Each number is 500 + 25 x the weight over its row's rms, rounded and kept within 0 to 999. Layers, rows and columns count from 0. Numbers have three digits each. The size before them is the row's rms in percent of the matrix's.

# up: layer 9 MLP up, 448x128, rms 0.134, rows 166-265, columns 64-127
# down: layer 9 MLP down (transposed), 448x128, rms 0.185, rows 166-265, columns 64-127
up166 103:474495491484487527479480540488497512473474489519495473483521522554523452507492523423473509513498494553526487490470467544527515516505411498469527509532470484503479540512501496503490498517497511
down166 101:530480492486539482507506520467484546483517475480505507508477476478463551479530476564538504528531490474491479534480499517517539523513550526476508504487519477516514523509453537480507504482479478
up167 092:475502496493535491508501481513507500528501548515451454504502498505459472541491469520468456506493511501426479466509535513492492515561531470493504487511518522488495508520492494463506512517504493
down167 092:544524465503492496501486540479472560517544497440511482495514483494534462497466520553506496486526491569506486527476512452508488515484481522501533471495483501496491434501495504473459504529490522
up168 108:465495528447538524529422539502524475472495518521469507500484469527496499520503522474488512478538510437504495521535507489531505469491483494460486478517547483461523501512494471512524474451498477
down168 108:496528519517514510508509510486489504449514488492481494492469469482501521522487485476526510539482465465494509525551483463475487484493525468476520488536510508538499515526521466481452504474518505
up169 100:477501485515511455500524498492496489509477482521500514462513472500519488543482517511507527519500545500546519525497527465526483521468537528500493513481494509520494495524522499500531530507497476
down169 103:512521544505503506502468479520475498527486526507497505449566536541491522505491463479499511509508466535490513498456470489554502527521487434488505481513531504487508507496511481560524493437483518
up170 106:483480480552489457499530521477502478497447503548514485496519460530468524510508473506480480541533485508482497532499514480506447487469525485505504497483527521499515463504551516487517474469506499
down170 109:510520508479475464520490491497486486499508526502528547478494535496497462491515521504456504470490512475522489502478506463530436517499515528500489476474493491468474525504502523512487508510446500
up171 090:499469479493527468472477485471522484517548464482488536477489476462491482468517513531477547454499520515466511488506499511495485514490531518522515541498497498517514530528519502512512529497518464
down171 095:477513503519525534513464527511504516544462524530514519514483515539529495478486465515509481480465477472512491490479519483490530477487477519526506503478511502556494499478505538499503517493487526
up172 105:499494534503524434482481505526506429482516441494479509481512531479524481479492502486510488490521472524542482480475486505485518532543496504515486494487504502455511508516519542495560525474528464
down172 098:501482488501506500539512478485469494495530536502520472482517532504479488522524498490495489469470462452498558520548515504468534511491507498549502527534531528483520487492520499499513488499473511
up173 102:479513470523477495516491507502503492536529446485494469515508555505534474483451437482512444518517471485498502467515526531519526513497513504485495510483481557522502525539507479504508508507510543
down173 099:521518458513510513501519483502520520476478485508475486481511527518490499512521470499531492511465494500467466485515475496467472533561486514490482491539489514499529472507554536509506494496492472
up174 107:447488467492488504489524520524476461539470509499455474568495510488499467509553499487475573534492511498516506514503492533508496467477537503502439501479518532499481519497465511539545453515512471
down174 107:506477447519526493471512505466488487545478493480515527466475488483505501502511507516511494575497505488487515494506523458515542474499517492474455538528513480485487537539465475482555492471472524
up175 096:502494507518469547504521492519504485425555503481496516495506500512530503549465471488487512487555469484509551487511503479556478471523500523507503483522486477443479530533520540478501511528537468
down175 094:542494518452491509484494472494516521518523502524519479488445487458487521472516498489545501458484482493515484527483488495483522506498513502555531517493482423490506487477504515524524461499527552
up176 107:476470466527499522490501523513518466499521545491473472465473535477445464493481491528485516475499524499494503499484478500498507495532520490473480481520486497492496475510553487522482522515525492
down176 112:538505483477494486531502463524512504523468512548508506440527479459538479534498546527508450485493436521470490490517485549514553499511505511501506499498498494498486521506510479493548493525505505
up177 114:491488438449520528433485510454517463525504495509491513535492498479499532549519518510496528541496486510507479481485506505499533522518501524498541489446503483518524494485554533471493524467497500
down177 134:508513554539494447523478495542480526466499522490472504499533451507490466439528477503525445483532500513509499534524487482532473505485490466492498505519524509495501502539473482509508471536497516
up178 135:482459504480502545519488503459496468481521559503516457523490482512484444519481453526496498524519485477455518482480493499494537469490488481473482475529518546535507550533508506527507515517435557
down178 110:449501544504494517501518480473493489498515528523534499486531494538505500499478481512477494504504510477458514505460454539511525449495493504525476465459475545536506505484530523466542504493481543
up179 112:480531502465480488505508492500487496526507479514456454528524477525511469480488521494474487512480440479487497517549490508501440493530459479447540509492517506540512488539495477510491484525517513
down179 109:525505511469499475516504515530484501498463485499493526453490512513503486503476507509505482486479459481496481475546498525479483460503487523504515486495509452484498495499465480518491524495481546
up180 089:496496517475517502528506486492522521502519492443547508484479552490493468462483505509480503528454550502476504525532490502481528532532450501544513500532515491486527478512481431471492525487544522
down180 085:475487462493502517468478535463520512535528463512515492452478497503495504506500534548450496519514500517549465514489502479527463482489520483461498511508481499501542524506515552516523473483504471
up181 096:493498507498509487464494521483526485492482470555530545507510555499507475484501478468501476494492488506480483462495506483550480489495463489525459475504507504489507517489463462497490512456491514
down181 098:547547495537493502506483556484501509512520471492522515499460537520546485500480537474537470485477545496541508492478511529506510507531525523509506526495480481501486492486503487480500484540463544
up182 088:467535516487516536494560533507473515486524518524489522499526475512518517531552485501444470484527504486530442500508493508493467519478527560505495521526535469477501483509536515487445497463506535
down182 092:514506531500522508502440487495484543466522522481503546520459507433462478481470495495521482515503501470476493530530526498477523511505479495532486483515466536471514508485496515472488529498523486
up183 097:512438501545475530502481544552463478498509489478496514481545523487497480457511463488487542469464501515495506529472486484484502468502538502505497490489515512454500496540540539476529510494529512
down183 092:484550453497492470494479549489521516508476550540486501500476473446505456522514485501459497501541492499519515501509462505533502552493498563518494522499510524537457472535437488503535515491518483
up184 088:508518478509471522489554516487496516472467519508534510517524517481482509464493503515515543526544470446462524505529515503542499467497483501520481466488517585472545488516501470486506511515473510
down184 087:492508495502527500472461539475522484508500502513506491510476536502477483463495459483504525474491549543566503477464535483520453467538494506578493493484506492527495489466483545508498485521551487
up185 088:517466478465481497504452511535484515517442511490524461513540534501501471496503523508548513481452501506514484544529476491501504458517467462507487495502525525502508496448555502506476534521525513
down185 092:496490460494518474515539529510508492514518482556513506462459463488511503534478527514457500499506482469474498484508497518528492551481544505559477526434483507487483485476504533517526482490463503
up186 104:511520451512519506488515508446526494520508492523481522453441519537460454513518501493495495486483519532482501472509515490561510493526550479531503508506479500518552496549473496497510504441473457
down186 097:502508530495517493502501469532478534527488479503497496395536501524514564505488480536480483500506480460481524513490467464507500502481499578519482507487514485493450512499536505494496472504492515
up187 112:479513503486480483491484504523508514491520499482499500552519559539521461524496560511475456494473560529517485501488529461522486476513465482449521450531513477489491490485500482516517552481477503
down187 116:507518489486461514502526484478500499519523516488524475591521482548480482471476493493497493493482478504499528502478516495513493541468522480491512479489487536533461516462439477465481516452507509
up188 097:454499497535484434437456516463512509522489525530512481530487507475483491476506489500537496486505502506510514544501521540525480488486455503495506512427484527510519477529514502546515514475510521
down188 094:523455535481532503555490536496498519488525515538497486496450473523505448491509492474522504499466494554480473489478450451498539501499539488520514530564514505521479481505523490475481506499497497
up189 094:461488457516505496447521491491467495481498489484518477522455522517469537483509517529474510497446534469494497528571500545531482478479500478453482469547506506482526558496535487511507501512508503
down189 086:517514468534500501494478535482485538488498423500525533543500472512521505505508470517477489513514437518467492496487468491500513516481501498498519528499485524520526507540494524488500519517489521
up190 105:538452525493487471467499521558492497519508475478524482509480504504476467533453481492537558526526501507516480528490481476490514482500553542478538494525507518490464465533510525514520497471498492
down190 109:498563496498497486489473464499519499492489509477491557484499492515529505491450474494506564534493553479505526469500472506482509503480539511488453540520524515499535480502521485489493527516467529
up191 103:572556509504496463497484538508548488498499497511507509478453516464524479547450450477487501522462526516537508497465517466534515507496485452491539507509478502484527460541485499511478488511524538
down191 102:489477491529501512500500478533505523525454476510487540475504495492511497487492556521500488499497519485492498480503506502524476491508572493490491500498441483457496500471528483503526500499470499
up192 089:529522533560493527481513475506495503527511462514523527486498484499523527463539472526468517536522505539506533531483481494515476454506497514520480507492473479515510504523525469476485515509528492
down192 088:475470496474480490466539474511479450454508515520498471500519531521498477527522512531494522510513505514498506492534501536533452547431538519490514486511525485526514537530514499513511482537454494
up193 115:473565523493479476478495499491526536461527503500487484547509496469496468515515468495518527444540492471477511519492418489506492523456540465523498507467527479459511474506497524528524468523505471
down193 103:443512487462502519499490499528492486453510475499489528478474439496494493517495521499550498477509535535510512528521513512514500539513510452497477447498524507460529523518451484473513514478474470
up194 093:533509471528495472497530513501444513485518549508483525527485524538479488485471556520485519499497509509505494495520529515462518524478523532503431520523505470487508551502512523511496513470528470
down194 089:490519541507532479486460564522547480516488463495527507517476454466505493528537471524503479520539495503496517540482487483521507512453484544514540487473541534473487454507496480489504509478478480
up195 097:512524469515529529534478518551521534484512513550469513527476501500497471491514468471486510465526496468487533503513482536530446489540488521509479521529506482507485485507486544513454536495519495
down195 099:521486446490500492533457500507493481542504528483481562512458441488454513534491487564511514518488556506497496493489525568504493485528543491524499549514519476489466480504490456507520483512487508
up196 104:492496527422536500470451507523500470521523482476473492491508542482493487523521438522504502502524452483522488511495507534483513523513493517506508498499527544493520526510500515513569520476484531
down196 099:472507497528505521472507520476502481511526490478518477450439541510501559507497440493498501496466509516479520509524501505499473512523532465510509484476517516462467506537531514460525490491495442
up197 093:501503532429502498492491511503539466508539513508503499505490490455408469498533493487520515537466480511498519508482471506498504513487529495490472527468513524489460524474487498518511481470494485
down197 091:515502509494481503532504461480515494523488529546519476484450567487539483499466520490537513502475581488484550493511529512450502517502534517490498482483474517479499482510518482493463510514503537
up198 108:447515532500483477490456542492518471481537497465466487514481509479517483484487490503470505522516467476492486472493495501514470504527511504482471513480537500542513536575496459484518476498502503
down198 102:508509455492492513471506538528473488535477531519499501443482534512490517484503497437520530514518492495489497525526495490480471429518547532504506539448520511484466496507488499483510490529466472
up199 103:532502473480455496467493502527497468505504494472519505531483474466486509468496503516501506524520478468503473492484529546458531490478503515508519516478488496486558544499522518452484500473494504
down199 099:493489536472477499519539480472492478434525513532474538563521536473530518490520510493458496482430521507429544478522455516470498496510523495526492519522505488459482497497513507484493500491500524
up200 109:490496557509523491465501524529496504476527519514433489457492504484532500513509472505473545481486496472511488470481509527513479466510517510538462495470511543519508517516482510503535486528450521
down200 114:499506509478521536516503512492486519495529494473515532596488462496452520488518538500516470457486515511514486480513510479502509495483524481467540511512478439464509492501530508505473472498534496
up201 102:487488524460461471492511518470522460453528498487520526494514497474519530521472479482532478467499524484509463541496521503478466496495469515481486474536518482512527454506491520488510510529497506
down201 101:516458490521545513518491449497490509481516462469457477514465450566496458520520535557521486472509498495488508482505498460532494485504529503497512486537462491524476499488519519491491524473507553
up202 108:556456493502469512476537507491523480569470491478549484527502497515492509474492486539508539493479498519552479497477502468523541509534487464539521477501490519512516499501525509494538499518511486
down202 099:507472476484516467519532562516484506473470516505455539492465496562469517526483536521517487527429492487489506492513527453496474504504522502465520486500483507461479482473516481500492515510439521
up203 099:499472509463465507479519528501526547507531490522501515509478497511497489481518461519466524475471451502534513452501518455479494513567520472482483461452507460546499440533525470522491548457510506
down203 100:540512492500500510493491493521540518527514452452490481461530508500478498513451502520519543481487438491465503457481504505501466454529499459508475481482469494495526446528481479509505532505523518
up204 105:527528502535486453497496524517509505519539467493497482511478485486514497546469481517537488461530477533473563473470531475504499492516557443482479469480479492504514506523486456523522453532524485
down204 100:510514511506546465507461528508483484515501505512495505527526498439495479571470480526540506486528495500511471513520527494470511489526495484535526496492513467521496481502468562499493464514495516
up205 105:517500477525484480482458528503544503507474533511472495550501508473529500551519454437513493490502502489487433523471512526527460470474460523491495520503489470485497520493525505491509465521498512
down205 097:525482533513461563504505504523496516484530456503550503511561549508551496489492504517548503475504503458455488443541493490538473469468522487508485511464502490487495514472546507511492489473510491
up206 098:506506503485468497473505448496521479490528494501478531520511508484552455478472497504453495503526504505527509516528523502544545535497515439455473541488467484493499531531491470492554501500517500
down206 105:489504494490518538492488470534474490507499507529481530489473472472492509487435473498480539507548503468526531528506504512518528525460507463532512486490479530500554472449484525484528485493487490
up207 106:492510555484485527495511501478486533503498469497499486424522487548503459513476490515481496475477473529461503517467526502481567526515506506483432490516483541489499514537534476525523479497511530
down207 119:517528497525463495525452529525477502524487517526479509474507496454496519523498515481534539508519523481534463512500486515485481506473517487525465562484534490508532480478496501495491485508488509
up208 081:524523475485479466482511481465495513510503480508550481518465500523479528503505508502528526499477524521526451555466521518485501469494478534517501444501520510546528504544547494529483530475496496
down208 087:506497499493529544531500523522477484498472519492497511469502473511500522508534488561491469495519447490490530493474516486489522528495498500461531518483481496482512525500492531475555491536502466
up209 100:510514496482498474562498520517478474523505492493459467462488512491490468511558487517519505515527460528507490536494501469480493536448521510512496486529453506491501511541501555496482509512492511
down209 096:491503507520512506498530478472537474502578454470501529467500518455517510491476491522504507476527476452523500519492516511477508487491500473519474501495538515494466502470533502434548514514547474
up210 100:509469450526541518480486542508510503486513504495478471448484441456474511484490481472522476560488489515481514482503512464507481522509462530485472487527511475500467462536501485504493549497496482
down210 102:500517543516502502482478490479489475471502471480478455489509457464556517517496488473509499495516525493488482562486522525468556479508520505510507505514545518497536495478488478526543486468520451
up211 098:514513484475549474507489483475529500498522538533506476452499533458496511488483479467489547529507508506512489496464526524500502506526518463527503476519469505515486515517523494538511518494456489
down211 108:487503523474446519478496536493461525493506465460531523568522448492515489510510532525479471522523510480473530546500477499516517468486474531473495543508534457493505474492510535456509479481540520
up212 095:486493509513524547517517511489489546482504505470484484486495512480496485520494534496516491482512523505499551465489489467469511478522438458495479518526481506496517493512507468557504503529518543
down212 096:469524478490509464511461527500486486493523517526513488484461498519505525495474481498491462503504529550497464506487516495545528553530518561533483489504526511527461493488512506479522446505496511
up213 104:506516487463487496490521558527565504507550514485491515468508500481497482496528513511464542538526450515505483515526521432505458535477480486486462534477506456536519517527513496533473503477455498
down213 098:501489531473499508523516485504519446435493466525523526533521512516533543469488463486487480461486510485475503488507504483499505500539498509474529467480503431469484517497541512480512485493498487
up214 106:490506498532519486441484513524518507478465543514470488544469490497512524451502499449536561487499524473523547505476541537492505501505510471509487501509497539458536505518488497552534522473482514
down214 109:496507484515497480439496494522474504499554482522473506490514474483499481521479483507535471461506509504492504490496507501505476564533477466472471495516426540514491503473486480495474560482516478
up215 105:512514508483512478507501496508471502493503488498479444458525462459505530520504478500568509541479508478508527489478551512487521508495540504511525534526491485472521493494506513564484476496511503
down215 116:513503493498532478548543494534494507516495489481526492499470515458482481522530542542537487467518492496485470499514482493470531535489481525521504523502506469469513443407488528504478476502490535
up216 097:502487479541476432514476503496549525531510487495489484529489511474512503531517534502513512500461510530496519552483513512485494464494531483515540468473503525512467515465512510502493530500483484
down216 097:486457482464514503480511484495486512497495551506510506515531528517501468490485466440491511507548510527502515472503509501544505526476494470471478498503513458456513516505488506475529429486530522
up217 106:530483463502538514460481501510521492523494522455469506527530558495477447498521526485505464527523449526485565476530508469565469482505497512474476500476519522453495484491491510532549515490514544
down217 113:549519498491502479482513513486503467480487489506517483497505496480475478470494496504489538515541488536497492499513514525497537536515514522458549515517493460520455512481492516489487531526536513
up218 103:547469470473482512539482519517474468499521546507493468511500506485524501508523501510491467497489458417517517506501497506517529490522467494514499490512486472516515507515495523556517496491488500
down218 101:472482484480510479466459496507529479498453483521527480500486540544489528550472493511508522535500532512495486499504512495493474492501551504525531544510511543485482457474469465491475448510502501
up219 096:525479428490468487517489464539514531493476515532506497501486526493491505497510489511542501499539489477489521518430502459538521543476466486502537500482483470522452502503532477510533551514527520
down219 087:479508534511517470457501500520520483523461479484485529473515541458531501524503550458485507500486511548500477522499464470523498468510514508563485467526471500492513492486502531466516541504471513
up220 093:489501515504467509484535472456527505480489509545466526517506501526523468523531517481476500481498501497524484481515545440500428480509453471514477499485512513508502488473505490497466561471480515
down220 086:533473467477503496518479493507461467494509485450465502528484436474492523479513540507488509510496480506479531541507495527490515471532498512515534496503540513511496469522513503474531500510527523
up221 094:448516509512495463498521505475484532498500516527492530474502484467462481542545510515494456459507534476470483524496490488524501475529459535513506498468475538499489513449528487542529477482546487
down221 094:507516483477493518485531555508511485469501473480565464510479480465517513515485532525488530509483524511501495449523506505456488435491502454522452460516494491465479510519494509465484480565507528
up222 087:524497471492505481516488481514514515529528443493511461443484533485483517527524507517486484506494455534511506490495490466546503435517544498545514517512486514528501523490512542514533500491470510
down222 095:452478539520531493477498511496502478519492459556479515501500460493509524493534472522474478494518496517511481499499471531519516567506489546517466542462488505505498483535470446483507469508512467
up223 094:442517477509531493471521502502533517485503468499497445478544546463482541514506497477520520469506504444465508502499528485484492471494500510481489524493494484523515484471495496515505514485494518
down223 094:481534489518539531493529479478511535482459497514514487568478486474526457481510457500505535480499508539522476462479541546499477449504517513539499500484494481508556497539498508479485548497487511
up224 097:481541514536518501487496494539524537477481492527494529497486504514516500533478496519462473554488514515518487478472486555495492498524460528505490471484461502507469484508516483553502483487518485
down224 095:528498526521463480534459474533508504458515488482500519529479470483494487479495501476505475499509482509461503515492458452493519502479485502430494490468490502535531503507517516466540527509506506
up225 097:515504473486532508483486494521471509477496516525494516537538471563557483498525478501525501549518491500459489497470496491481543535489470518455445524516491474480483502479498445515485497532518499
down225 092:511487566500464510454479497499485512459508560543468481514512482491551466456518512504542481456468521504489472538511491487484525571494545472495541498470498520502475439494476516474499487510506486
up226 099:489532467525481500460510534478503523467520460515500533548484525491526505485496518528463510476505522534482444452482467502476502514491506550525505485548537515490487508508487497500520517495455486
down226 103:467476482460483491464476475502531484535490501527453503473497492490481501543530523493514501506499513505530457480501532513472491536471496533511451477507514544521504455502506452497527476464482533
up227 099:514489502491447513475511500472517498514516471532477488506501500451486531498498501529555546523446493512517514485457528477518512540495484470498475463538519482483492515525507496495510481493499475
down227 105:494479533508508488486482493487509532521507489466509486516530459505474469499504492528502460488491512477518469534532512507482529470497464505486543467494506469512523504500483511460524452519533537
up228 098:484486486519524487496504549543484468564525492493503493532543443441456495466483485482511517489524481475466540498499498476521499502473515512548505493466503559506531478482520522478507498491492483
down228 092:539518488497489490460547505500496488526479488546499485512511531488501464517565503473502509493471473503473523486480537481496518519531488503507511539505536470463462493503526526514530521509531463
up229 093:478471510523470457519506496505490503477491486499503484445492562480501474514526467498495518457457513515510494512538508512501513500505499479537495509536496503471455500538525517528491524484477488
down229 095:499519515515504529510537534532494488464517476503532475534498495514527466444494492509487476470532535495481486535492498491542513454528478535512451486499486463538498489485508481531516539483496494
up230 101:503527489482507479470496504519488509453500518501486552481513562455516553510479491494500513485512525501524509489458520494482464478464491495495475505509491494489533498517547479469484529523504507
down230 101:501460482491472469524505475451461460494498468479488507503511528514550467539496521558495482455508485504516491506484513474507493544519542509523517520512532550493532477478466491508522490462509523
up231 090:471527535472491543516535498492523528516458493505504503475533547506489493507544501521457516471470509485530469530506455484497516494512503503492491486463508512492513479470482521514513483435483462
down231 087:545470448523506444480465517506476533503487550484536532478491470501502487458477485519513489559500501487493505453511526503493529464499493507520508537515499496478475505513466487503485507528456483
up232 105:498470493490522464487487490538459476515471494464488495493508477501495486530500504539504469504513489502477472529573542464509480507545474550495494504476501523466510489492488480501543479465487490
down232 101:515505503506538514498522575497502509475489484494498454504463532524524507498483469468481515521480521487496498479451471520476499474481519542488497515521508478498430488524520503502501490467483524
up233 089:520502444455496482482518474499495521520486495487519489510532540491474451487484477474479490554512522504489479512515557520497456490533495549541511519497483487474496534535506491500523528478477514
down233 096:514503482513530520522505488484486452493496473476478486530504454502565535471507512522520508469489481488478462508506477494483550498471493477499472522502520493562490453467519497546499500473487488
up234 102:511488490509530487471541501525508512475534489512466502489526518482491487529468470458519490484430532523480480515467456482491514479513491482566472441501518490475499516535524527473518492494507453
down234 091:549528465514475443496525491522449525479477508503487460505506503484529507497473498466513483560488478503523471545514487513511539512492482475556461507529531527468525492475494490502474457517492465
up235 108:498539480462481480431521519507519471484500486505517536492529491524479497543508506473487483503537505534517504506508527489486458461479503518547484516491510500451479479473537527478460518499515472
down235 109:504495511518484559488494474510520501438505524472492513503497478515522474477470475495489516509513507445500477471553479477535528476478506503448495450513528516530512464505533493480487485525513531
up236 107:485527502471490489507477482504516529526493461475503516469500475453484469532464488492459541486519508503485542487489496501469521452530490539501475571490464481513479511535502494503529499481462532
down236 117:493498459504547501511498473538476464512450536537438506411512529496463512466515494495518499503475506523534489525500494534556502556491510527479491480493555526496526443481500538513477489495526485
up237 106:507518447555499467497517522449504514527501466487496484522509505487530503492498461507507486504482460519453507519534524457518476501521497514493495515503491508504530467513482500485532507522515491
down237 099:466458524496475533507510525527520495514534496495512476502509504484553521515539489471503507490493514446498502496506511485463468486495519564478524500532456499474473560524469490501493488527451504
up238 098:489530515496487506508511483507494516515516479488519509474569535465513505504561477477510488438493452509499476499559480489505496434582542485501514516531489471475488481500517510543515471482501516
down238 087:478471545481473463462545534500522468471511517491507496476490493525503487494453521529507552538508529451511495494504460541485498533485499509480487471530510486533483504499520489488493519512518528
up239 095:536453454512484533487518524486499502518462486455514498496485499539538487511485510524526501519487492532516524517500515494563496478528539493504544481518511461477451491491510504511507525529482519
down239 083:502533547475533492455501479478497511539487524548517508511477498454495515483544459487500547537509500492449515511517549518471483452504511494492514495501500470489507457495490496514536494494513474
up240 090:509487499478503530491508489500474502480524488491498489480479492518490479481527508514500521454497535466501523541526501512472454459501493534572507481494471506545531507487497507517468505497510533
down240 090:542508532493559488499496531528524463507503432461482495521504514498510539508509483506512516475505460529530436525477469508466485527469489514507488490529536481515515528481439480501535458514499481
up241 098:541512511495483454515504459536508488482539461497494535472473500519516513501485543481499485510500487496518488524513489485492479509494478500485502457518465494470476528514510499479545527480506520
down241 098:471475488488498527521475477521508491538476508527500479460546552476471478536495476506480475497485496494469482461476530520507462477494496509507469530504445516548513511526496523485463568502508510
up242 094:522457548490525497503475532500495513545480499537507461515541483464491475494510506508504478537494485472551527477527465511482495488534496486489467509450509473510476490507505517472495466510486502
down242 103:502510532500492505503501476534507481543534507496496511404457499503485526482519504538503470479519451504497515501525501460526503513461498515493463516537497534522527462479506489509495490490457464
up243 084:506494568456520486502474509534500533512504477475512520510474535498465463496460491493493518514450505498488528506475516500517508498494462498538484480539563509491459515510470490537501507509449535
down243 095:476516487496473516486500446504512455482515547535515460495469518490475538511542468495490478518553502522487519491514516491504507495534490510470517508511504508544548462451524500474489456490518481
up244 091:481517520530534463493519488541503502539501461465501475534500535471499544484488469512493504488485526506511532469532501493485486496469501535475529487480515457466491483527488487509519511523552469
down244 087:511514483477492484464466503459508513473552499541490541543476539509517447486505478515462492475485553524464520525490507520511507475465475489556462488482522490526513507448524491452490509483492473
up245 098:485480548484453449474531519490534518536527477492527526588499498512487479499490513509492482525532490502492520501528528484525462470508503500476462512540521498515534525495528520526531474495463478
down245 091:466508505506481485532488539489470488496524503495496511533469461492528526445502541476517470483509498526499500497506475481587528527507509484491488476506497496527505495533501487490505492494480480
up246 093:506476471491515454513501491514517481516497499530549541509570486531484494449484481497479516510487480474469459491509543465459521517491546523535501498507511513489524499482500511521507494494531461
down246 086:478532460507510548509467522501532499510548515536500434475542501525502475483547509475503447493475510540482494497521497501470502468555462518500521489495500498483480489509461493505499507495500528
up247 097:488546500483541524510527500517478517518468488504462506512484428556489498533495486487485522462547501516501518450486545525500543484510506518482445519514514490516500498467498553502482508544474484
down247 096:530495529520556493509465482499484498520507510462512543483520553468513515498468489490539407492538484494488504517454511500524498481492527483513509490490487525484485514479517461456489552474469489
up248 101:503504489515470489531487495513508475493492528490468521503436514508469492543546491526491505526487484506479523516485477495557517467486506478507482483492488486501483545502520466496490532481470526
down248 090:475518506465518519501502515507491542510551533525501502526482484436525508504485485498524506474459523478537505529487526518485500468499495521548498503476492477460492484516486532492511494530543483
up249 096:529502488459494506514489521472540507543471491507524517522467498526477500516506478494504521510523442506523478501468534480474538498511458519500525487510498503473448493494456542530525493480485457
down249 095:499488543537538484499540455496475513475521469502472483471546493482490487472493492499506491492516487478465521457511473510506489516503528467471527512494507522498549526511510484476510494519514490
up250 087:516565508502482523459434531483507495525503504510485464491512489508518520511531521513531509488450505494493496465493499463440464479507505452526493499540481504493479490553533498487458494514474535
down250 085:486483506508473521484513512513512508460511512493510522484502529475493503504531464475496486511504457450503529507519489464552492543502457575500538483468486505489489503466459482493512491530529459
up251 089:494549542515504498496500496506478479523530513488510476515498487506469481498486439489501491507562485453514470473495478504502480482486539510546505492516514504491519497532535489498489484508521518
down251 092:508494494490508536521470490492510492507471512516532492462508518522463515511488530464509496490507516458503533519469533522529523495475476491488526514460488553451511483480491527497491464495516510
up252 087:476501517464504474488545495506533494466504532562489541519485521487485475447518516493481537479487469488493500482525522513454508478497460455488498556531498460481538498542533539496467500463481495
down252 088:511492502508458458554464504520489525485459490506535497562498472520506518512481498499528507501439522461513513493482514587493507490489449516492479446521532530524482501552438466495514508503508518
up253 103:506490476480534495509472510548502472504544436465479450536494508507503488495477495508479510462522503486488533512465509499530521491487525510478513528535491528496516479502486497522499483469510477
down253 099:511551485490428485509544485527498507516506501517540539487543500492501460517475503522515506483455488499502529534488493513501505516519531507503490508441464532519522498477476523470480511502509508
up254 097:525500495491478447439482492496497502556501510460459486492510501499522478516497471535472504445514493485531435514492486523481517474530515494522484499512523494460516513453482513473539512470544517
down254 101:543466530477526506493522486483475513492551460471478516534479550506501506482506465500527497460467503483508530491474463466487464557504496528483506477552508512508466560505466494514524555485524518
up255 101:519478500519474531466506505502500522501505511526495472516498467524535462456472527504493487509489492515505504505483501516465521504470559504498485506471528530482468531519495525500477511494475479
down255 099:447498525526495504471481463546498501509525524475553484475478450515482519509477523484520475471481519504494502486513549533540502491549511490481494515537483523479534456532501479497483489505497487
up256 088:492508496468537503521516472472501463473515478525534470501521485488450470464497533477525494524515527472476529447504546465531491490513503532502522475504474483519513503508532484497469460476516506
down256 083:478472576468461486502500490542506521532463513504528501455505439468513471474513475470526518505466501554511566466507506534504519483531515467550497537471495479512501474464498501525510493496466505
up257 092:519486462534514499506512480460503504506449516502470478482505499501498500491532503488541519493499502548498530453481468496564542518564481518520529491534458490498502541491483532531479471510497497
down257 086:497519525486506509485518507500548528521499508567517496434492547485527511526497505515489538514448495504494496455526513504462475485501515540509513538488521501460478504495511518491510469535518439
up258 099:433459487520516517463497534426497443484495483525537478503498523509520515490495520506514516538525528447462513517481521491512505472491503476489509506494498522473481536504464493520486515528451541
down258 097:483475493509519503544487501497477486546534482508512553492464530503539530439522508474467499497523498544532486486525489500533472510487527528538506537523506508508500470478491498485500512517524519
up259 103:501505509557467513504495496502455491529489456478521473467536497496497492519508475515501512501495464493469483485500450498495522464514503517477555526513478492513526503512466509515471507523514506
down259 096:514484469481530469490505495498508501504498519508479473469541538538470529507527499497512479486528495451471548508462488508549469516488530542506448562515509557558478491463503519488534474475524538
up260 093:488509492503541514498486516524522545473482501513508524472519498501514534471486491503500532477526546475444517504532484460529521460512483501545478514484462491470547485517522518530507476499476539
down260 099:468495509498512484509534491479508493474538494512525491567494460476474503505517501485492486538473484500482505489528524473464448471468520487498504494495532487502446494489485511454527505519500487
up261 104:483493480485472504507464518489492513503456458467438513546531459492507502490510515503507478524485475482505457484506527518448499484475543522512535460535530520475481459487496528475491537453501495
down261 105:511517473508481500540521487504498513472511473471500529537561512484512480500512506449486530487511518485500488483500481505444465443465484492495455490524494487493506508495492453521503496513485486
up262 103:496508476456512470518487478490530456525499491522483496470488535532535509493527467466468508470521483519507496547522500482528544512513472502506439496488569503515478545521502501492465494507470502
down262 107:533496517502511470468502497520469543534476492523464497451528501513517532530503502477500479496482458515507475524494508529476522503520544467531536487516504472502522543498501539505494510522520510
up263 086:496501518480461457542556475519541485543474501452464489513465479522455533538510494513472504555540495503519478508481486492509516514518543510510484506498492446505471504544509505473489497449503520
down263 099:452504494504534507519491481534515507473471535528490518456481526477484501446474446545513504501485501503502473511517512532558525522500534495476462515495521502514501489482489537512436532492525518
up264 104:522470509512480498511519560486505533514488510487535490501555485517463472516506510513497498482523480553439521439470503536511491528496522519463471474530477523535507482507539522485486519491506506
down264 097:477507504527500471505475485472501486484465479537476473517483515505522466525459526450480504486479479544499510539490460473528524542525453488511483487493530472482490439490547482511502476498516516
up265 099:485535509514519466488497501519510482533483503503472505478487523485511548543507481518531496479505456489468513523564523497504489484497489521507527486522499490488459568455490514464499510520516491
down265 091:500506504471444484487546526457487523523448477486520469507508510520536497519502479492487549504520530508511503467517487473473476503482499528465499509492493513485510503496481500517499514489460507